python train.py --n_kv_head=1 --vocab_size=8192 --norm_place="pre" --rope_base=10000.0 --init_std_qkv=0.0442 --init_std_o=0.0 --optimizer="adam_atan2" --lr_mult_o=1.06 --beta1=0.95 --final_lr_fraction=0.05
Each number is 128 + 32 x the weight over its row's rms, rounded and kept within 0 to 255. Layers, rows and columns count from 0. Numbers have three digits each. The size before them is the row's rms in percent of the matrix's.

# layer 6 attention value, 32x128, rms 0.0889, rows 15-25, columns 0-127
105:158110140168092139090133130133119124125132116100124129079158130133087136154129136109165112078146162105160091081165105138070188153210171154115123120099080132128140147220089126113152175155117099094134087115158091137143080131095149137087134169136126160148136069122145176094101155122113151095072127102112097124137116192105105159130089158077124184151086130154091127063132205125135064113206
092:154145110137091164168107148089075116184072155110120148125130136155159162138069131149116145173092100124107106158147132175159154136158119115143114139152137118138152160113204075156134086101108070104107159149163073137131123121088136043176144089118169095118141128081111175137160141158129105117192097146141176148087158128084187084215135101154116142114165140119152170155047110084118112168098
095:135108089109118125129123088159091135151138125143159139177140138143042148124130175136137122132107148102160113168154108078140162124119178157115115111102069055076120134131114152168142087160148081100155120085090139082143157171149153057087131140125196124133166139157121093103103122168150131112203140084099115134074127185154138087197127134177166087077186122133073118128172122137118056087119
105:155069110116128144146080133167163160182154145036148114100111109111094117140168121212167123100113177144118191117149103091213196098124085111127115107118115149139152131104141172127136196145119104115147119128127100144146141131122105147155078113063139103114087143152133158130080109117129105154131106150101091138102156146091093125127100053083169077117117088167116204137149106073149078128174
106:146115184161119130161155145070136118107119084135110121175084115150187143133069149081106148146154125078114149115175120143145130131065148096122137141205111151116207134125135067116096125120106119127133133116108138074128115108184102121121215101129134228096173087150141108168121126192177126176117125143142124118123120120196138097180100125103119160124075141172102061154128134101121148146067
098:107153155132142112135114151092124102156150060114144139119086119097151153100113162134085179165104118119153111116085108109147150142136111166128172105083105111185152171091129130117127127076087178173073135094115165113106137189140185113082027140191137142117179108102036128132094100133146098107099142100158178137138130141164115102162125057186135090208132141119100114112147156170131104085106
106:181073101144105146203158093151141138138077121108151102065155116164172168111142113137099121127137134086104087189106147128130159078191113130116116120177140068139124125139142145075072113158124136143076143145131097154079186127143087152097157100180075121171082178138099142122122189115083124141108104117133197141176112186072176103087121144090136114140156139177167118139122059137142142103138
095:198117140181135131123122112105116144148165154117101095160144111155122052132151124118191136138140175119159161095172105112067186184154120117094100106085047144127130056105130140127071154147161090102080147135136109095150096141085177141149177140131142129133139184088101130100101126067127109060160134113156047139144147155088103116205132182173110138130084128122115170093141107097143139110127
110:060124156097111113156104123158153047186146115081130169186094132097102096119132125135126139164142091095134140176157162110130095127113174116150120148149106097157155099076137140116125136128125153144084066127131159190115084105178088164129171111125126110177095120136114160192147117097044146154157100130142179114144152211159161209133133085143109131112143166131052086186121108105117131100112
094:131189104164144139111134144143118113079078067148142097078094143158170074134165087117167112170128113135126196142166125137067091120160049139110103159095161110165151137094151169130129061115113167156163097144164124160156122065135095112171075095084119130031120141150122142132113112168087159136137114154086072138097143085181133110170123092083134137107129112125130105069095186136139102142115
102:107028113100167089101131116213147145173129072167154086164088109097135104111134131130138106130139157097152190082117115103107164131160165164138138129081161065123126126124110139055117170122118062127155077106063119171104163174153135153101178117137116142157167117122174114072092164130110152151135121133170079145088138121114161118112120143159145137123104143164045147139150176155130121075179
# layer 6 attention output (transposed), 128x128, rms 0.0975, rows 15-24,47-56,79-88,111-120, columns 0-127
114:133076115101097181151116093167175103123067135147090122178121152137142121198129112130113132144138087158116138192110164055158134136091100144080120159031173140129128133114164157155136152166094112100127175163148082112133114131072081164118097100142106112127163123131105123196100175106116146156093104109177150098119087054118166127203141116113174106130172134092115182168092135106109113153087
098:097111120138143042091137132117128140133159086137206111124123188111156145068099153132115128134155155086151157082149112189119119173149198052100119117166085131134154131124127115167156113087147139168140058125157153134134142090211185124133156149122122121108114121104068150102168093143165101078140129118077090132136162182099172148078096141117092150163115090142106166125120087144102156070178
084:132176143121087178137112126112105108159094140196158165117119204108143090055161154082153073137092142144097113114080110112159153117141082116118129160153122103132120124090169161164106185105096103137177118083199183123077177129177117152114117118150125117059146129115098140164131122095174149152065103068160078140151102111093126112110127132156087132171134112062142136173117126134105108168203
113:112151119143105203114096096134115133099044080141119125137140145078091089166151075069116169120134057177102094188090105108185130159107164152091153150140119155121137097149183128116109123121147117070137137138151084094101107122137128167104115091186113153095158116100067151183106169107128158113162137139121103194104142089121150093155192103134138178140154157114192108138167176123089087170133
099:080113098148128102091172134138076157182176163158157157103133199146117146051112141127133113110101177134115199148150101208122093116152097102175118130162099109167144143154095161116126130078140078169096103146147192137125121111162091124171159125124121137114125149117121101092206142160142103139113108054123122125136083164108077182122131158122129144091109061090086113106090119153117153052170
097:173131167101187137127138162100103129114213130156082100134123115080132196102082128094154094171157179128141104125170132107079124134077138092127056141113184099134115163172157087127155142089178140208117148084110150150186096061170141122180133121135128160171084105159085097120136094096104097093154143119113130148142076143102098133107130177126110133120088154131126124158060085142187131140127
099:123117144125139063121042140086165146121189138126127144133120106134105103151092176169136058079181124169127188114144133169130081099101118148126117166117137172078123144137081121059148124091217134108123142134136141168100168115174044132124132174099104102190114120119137131107141119104163154120160174086126164191089139132098074153125147130109114119134093113129085159181173117121065144163119
104:114136084111105233117100124172180114115030115107108118137128125096110124083128090142095195102077094149170132196088069117153110138105075168123138183045131141142158099104157144181124114163088127114143163125130092095071125120136098142110155123153137139161171179103110188200074140146166142116073144139168101111133114081089112103134147136112129142162135148125135153125131172137115111145123
111:115140119168160074105119143048119167138153131133103142061128149146078175137060185186130108130132129145112136112174135147173130138170226121157131127138131088085172104164133119109142112039183109141097069107133122158160129146120142087132112143130077146116065133132144131111128120168202142144149129146114141137122096149111082121146128168126097161116102015109122153096090156135160131144178
088:139140133123139123117142104076133118107181142155185131234106128172105149219122095154127177145139162098177103133139101110091151162096141130158120071144145043158096118130145117059131148114131117137103166075111134141128151123150148082137114129142111146167086050096190105109119109094117079119080105110092148090142128112081172128134078115117155129148136144134188201185170080132118116118137
094:109075116071082158131127097160215126181107122163114114191114191162117123130183146132104160173154116127129122166106126097151150148083064106104145123078175133131116177118158112175127150181116127154112145172110077097158091131069133153136101109095123130122120122127090142167140181132109141143130122078153174063092091049118129100219117126121160126140133119070108171167128114092076128136104
096:074106131196180077114144169142105088109100116147204119146141183092153154059075111149118157153135115090144182105118139156128095171161160059081113136101082134119144087111133132151120130108162128116160091171213118110131157097190137162119151106179136124075111145111097100124085138108137135098083136134098067115157204125060148158102132138137134085167137121123107156134123144174077127096162
097:130127142167108113166127134134085077155099139166107171134152234104167125060137117112129089118144147124100102105098140160143134102156119104089161144161098103111138112096158148208082165108088107126154144112205128113106177136190145155134114114157103111062139146093114106147103137082120109196079136122164038135161140097099102102129112103121127135167112100071183131177103166135091107168178
097:151179110150137141100127122095068143112086116143143094149122089095099097200107103091102141143173087149114082129097125154144179136120182098127152186165095173113142098160188132077135129107186122046147123077169139107112131121180152138134120107156110176100145136096062116134114141115074113086198094144047097195125162118110139095132154111117106180116121127130189130144176117132191139146136
108:128112134139166145094164081170074165175141178156170137119110133120090144099141097112127116139098154157081152236158139182099091071146083119180119139126085101173152167148121149112104132130143030136059145164125155102117113114080074121159111140103117095135131148155119157089194173146123126138132112063147111097151085135124079190112157126119183139077133076093123122127116151122113128085142
097:137109155136143176134123119166080120093153087112058095122126215126108149090157077066125108159142127152138060199139142105117119140060098149134081121144151104160121156153143111171123124115144130226139154091085107113163055098159141167155132104150097108171167100157068138131143173099098112138156166145182087153147086124123105130122147132088176130148144128124129166169085133177067103121139
097:130116135160097132131086127149186114142173119118154142173154100110108084136130162152128118075134120143158159124144132133158095120113085187100120195080169185068103112114079110023135134121187180136202129118153128148094139124156040182098138156159118122153151130118122101145105082102112142147160143084149120177106178067114128115138125121098135091115123132135146136160183152086055068155101
080:071154096104140122096118141114146138081090161157139140118115118087100137073082113136075192125072092097135117140122023167116131127140107131179148154057078068153204159166163128200115124156118118110081137127125093112103098083122128133114155117147117165132157178090141176162075177161171137129134182166108126098118146111084093135096102159112132151187119120127127178116123114138168172096147
097:162193132163167069129148101110142154149154130185112125071113167137115151108077194178149122124156133159093103115183104146142129090174180124161140127119127079126163093126136175115140108104120104120106078101155142105121172147048089067131093141111102135168071151138152174121140108135199090173139119167170128104160051080143091085139121142151135155109129042086122098108092156109141127157140
090:162139160127137139120154110084137137115151155142185126181111133166096169151124122116105170165123167091215159182112120131104126146124131113151140079093151085169104150100135125093134149122148117201078142100101162117124138116134173102161134093079133150145087038108165151109134121126118107066035112089083170036130086139092174161146106128117112142149112118114126198180163096159103147099139
113:109082112104117045152132141096167151141184168174135179146107137132133122142141193126134066162151145141139198109201140122157144081120148087161144127136183119117103165153135160179133100114153162155072134180108124101158093099123135065117171129097119148099083090093110099100192140169135128132138113113101199077090096112163146108155091096105120136144073074108114125116118079120187160077127
118:063077104141130132090126102174194085126151117095197131150135127096111130120106071141113149116107102102141179119124155121163082152145094101117135146141141103154125144078157089150058126118186128120164116198170119151122136161207080160104140117177141116091154122085108084119145149145117135101020144106127081167138185143072138120131143163102154078184158143136105189138121155130119152081127
119:125089155141112151138134129083119114133127143183090137112117168107129137089106096087143095116135111138128085129104149140129116099093071130100158172198165042127081179106151116184092163085152159161135103130145188180151109113201152152122113107155085163069112160115140072105163155105117129136075114119127091131159151144059078100148122152115105131248134105133143126156121123146131126131209
116:131123115117143193066079090048153158088057091141124156126154124069109079173091108102137137107148088166132101151097135128149151158079154165112131144132125153137113101114173095099114103105147098075158138130155134167118136155183094164100108127170118181119145093129119113167066137110169155071164116112107140210129136104071143116157201192143111147141179141133148108094151165094169102175119
122:108153077125164150072156088166119160170143168133201118124148109140076167158182096133106132119069149138108160183136152131132087119151081109175115106137091117162099144113128128165084131139131056076079170194149160153109115133104091121148134116127111078116150137132144114088227182130104135103066116077145111095162088129098120176146128109125175076107157087070140140138092169143141157100155
120:171123181106185131142130173087042120121169135157049114180110121111145181099146112117116100170135125100143077148133109095102155138091157134161085098178154100090122157204139120137143137105154148228152107104096079114164057050161169137174129104129095147157137130143104105123137135121094120110181136168093106128163096146151103133047117122090098154124102127117154155138122128152139097125172
119:085155130129149068137046168107165144159159137126165153130152119125139115086108190196139123115143174159158161060159100158129094166127155129140114168090131206092184090123090149034143132095142171113127126116176110121146164109156093148117149201109129152139116096118115121104090069094134122130146141071104140206080133106122081124107155115148136143089115134158110130157178133082117088128083
103:127126094087123162107132121135180137115067131113104109126120115077119140112091081112088084101087106138178148160125093154122095128116091148166119145127158097154139167138157078201104117130146126129092092157106135163100094118215158118070155124119102106119159191128153168121137145160188151117088160201103104109130177134047101109133115162102134133202147084177120172107143101124193180079169
123:138179078156129140100106057126176159162111127109063126072144149134154164182062129145157103134126137168128091149120141098144136100124172148102110180131093104129115103132167144149121116064139073121111128101145082162081150162093104134128105194164094098144129122133132155141134081091220126186122134123211146096097088073094103101171155148141189136139159044121153116113116149121126141162157
114:182153092123155165133139084110112123129150169147163117185105160164094196182126077146077159150114128123128152149114121099159161148147143138135096089130092071151100089136128134101152142146089111099114163083059112094115169172089123103148130085122139139170116085110199135147151140109080076090080082118092147077159095150117236175151077129117075155108131144140172163175139115122093102126128
078:137136136079143102221154141141155150124155155107121148100100156110153141180094171124156090158123172131123191108169115097166142078126120123133104174102189121092089131143116149122097136143099136121094125138156150120166110126082121103133097114095147135097069122112127114152186142165113093152097161127142136034122177144124132049133072129243075145145119101154094169129140094082058137124114
067:137098107158187107114105106154132102098102124162120095139113153140111067110132125117131126125191090158024096115072144133117170146161140178134099120053055128125135122093138210158052109130133142118152101097122130114095160159124084168113081200144138141165176168106116153112098151089143154115090123124139136156140044122153154137098115088087202123156153156105110166145165128139171149116144
094:129106150178059165048118138102094144171069159161103148125074127062129095088145118148184154074140142148063066113164106097133136169110086161099124188124109078144104134121133114128155155121139118171138085093106139143152118121120133149163113103142103119085141145136207097125173122089075189122149131120191129145138092121121157131151151094115127144226126145129146112099137103137146088164197
082:161092136125187067126062128125148149108091148167151085096134061080077120097098164119123129174170143135135113147163125141181134070125118115120132082124172172189198103157124052086139102149144116175148091114143115117089185156151095156105157157127168171136125132129112136092099112117104138077142132106096163191117113094095125160064168138123118138092153144112139069119142135144220129086140
082:112125065136126115077132107127079096152106107151156109139173175136163076066158093097096123116124135172141113125097144146089142172140135167177117130108102110160060156097164146152140168154066141137147115086118148155120101181116102133115108095105087163141182070116159189169128118121121161124093107146159113166174000147118147125132107095108183111081156132090131166091146135186149147103152
087:194118181061102175166113128116163124136229116128091125143125156101135161119115073078092143124122110095121101189109125077100149099174151108121070106177168087097099115196147121090164161148122113134144128157104110135161117116075137124143125110137156136173078129130120092124076153115184152115142106188116117119160110137171133109064176135110117138069142138108158125079118177088082086174175
097:115124123085207132107045124177164136152105156112138163186115068087139133128135103165104126163124152138194179115144069169140059133117119079132105105101130176138161107132081098126144142118126142107136161180189093133094109141133133133102150148126138123159148146085072153132108090101110125108100174099121064219034170107129087128131157143126130153149133117137130110157151171062143153150093
082:092157115146116123108099148120105120125054161170081105147138134127156129113180101127155131127135128192133107113134115125116106131154093158177142165085112122165149102140114133186145113123136136086081142128149109144105114057154184112099165144169046109132178178159119188085056145125165181119080137168147117159114196102121046121100125120068144088155120182174090134113137082133131168060140
087:152144138171161124108112156165126120105021058140128106121169183090137110158093143150102133145107132142106092155141128120173148117130180117136132165110102120136119078188130111160089113123110071178109109143163070134110115125108116184184096157184111074149101143133056168119090106075154168115131166168172079175119127074096101097101144210142146137121139090133181182092141111140126122125138
090:170162093084160130169176082154120118122155159118113145154132160175115109165046104098165102127092111142115194119076130121120143196136135109148113165130115107104107155067157109143121103170113158104065125115073151133132164124136106099139154126119173154156092087113209104117213175136086057117126142151116120057180112128134156068159091065155080142141157114132103105176135112123156137138120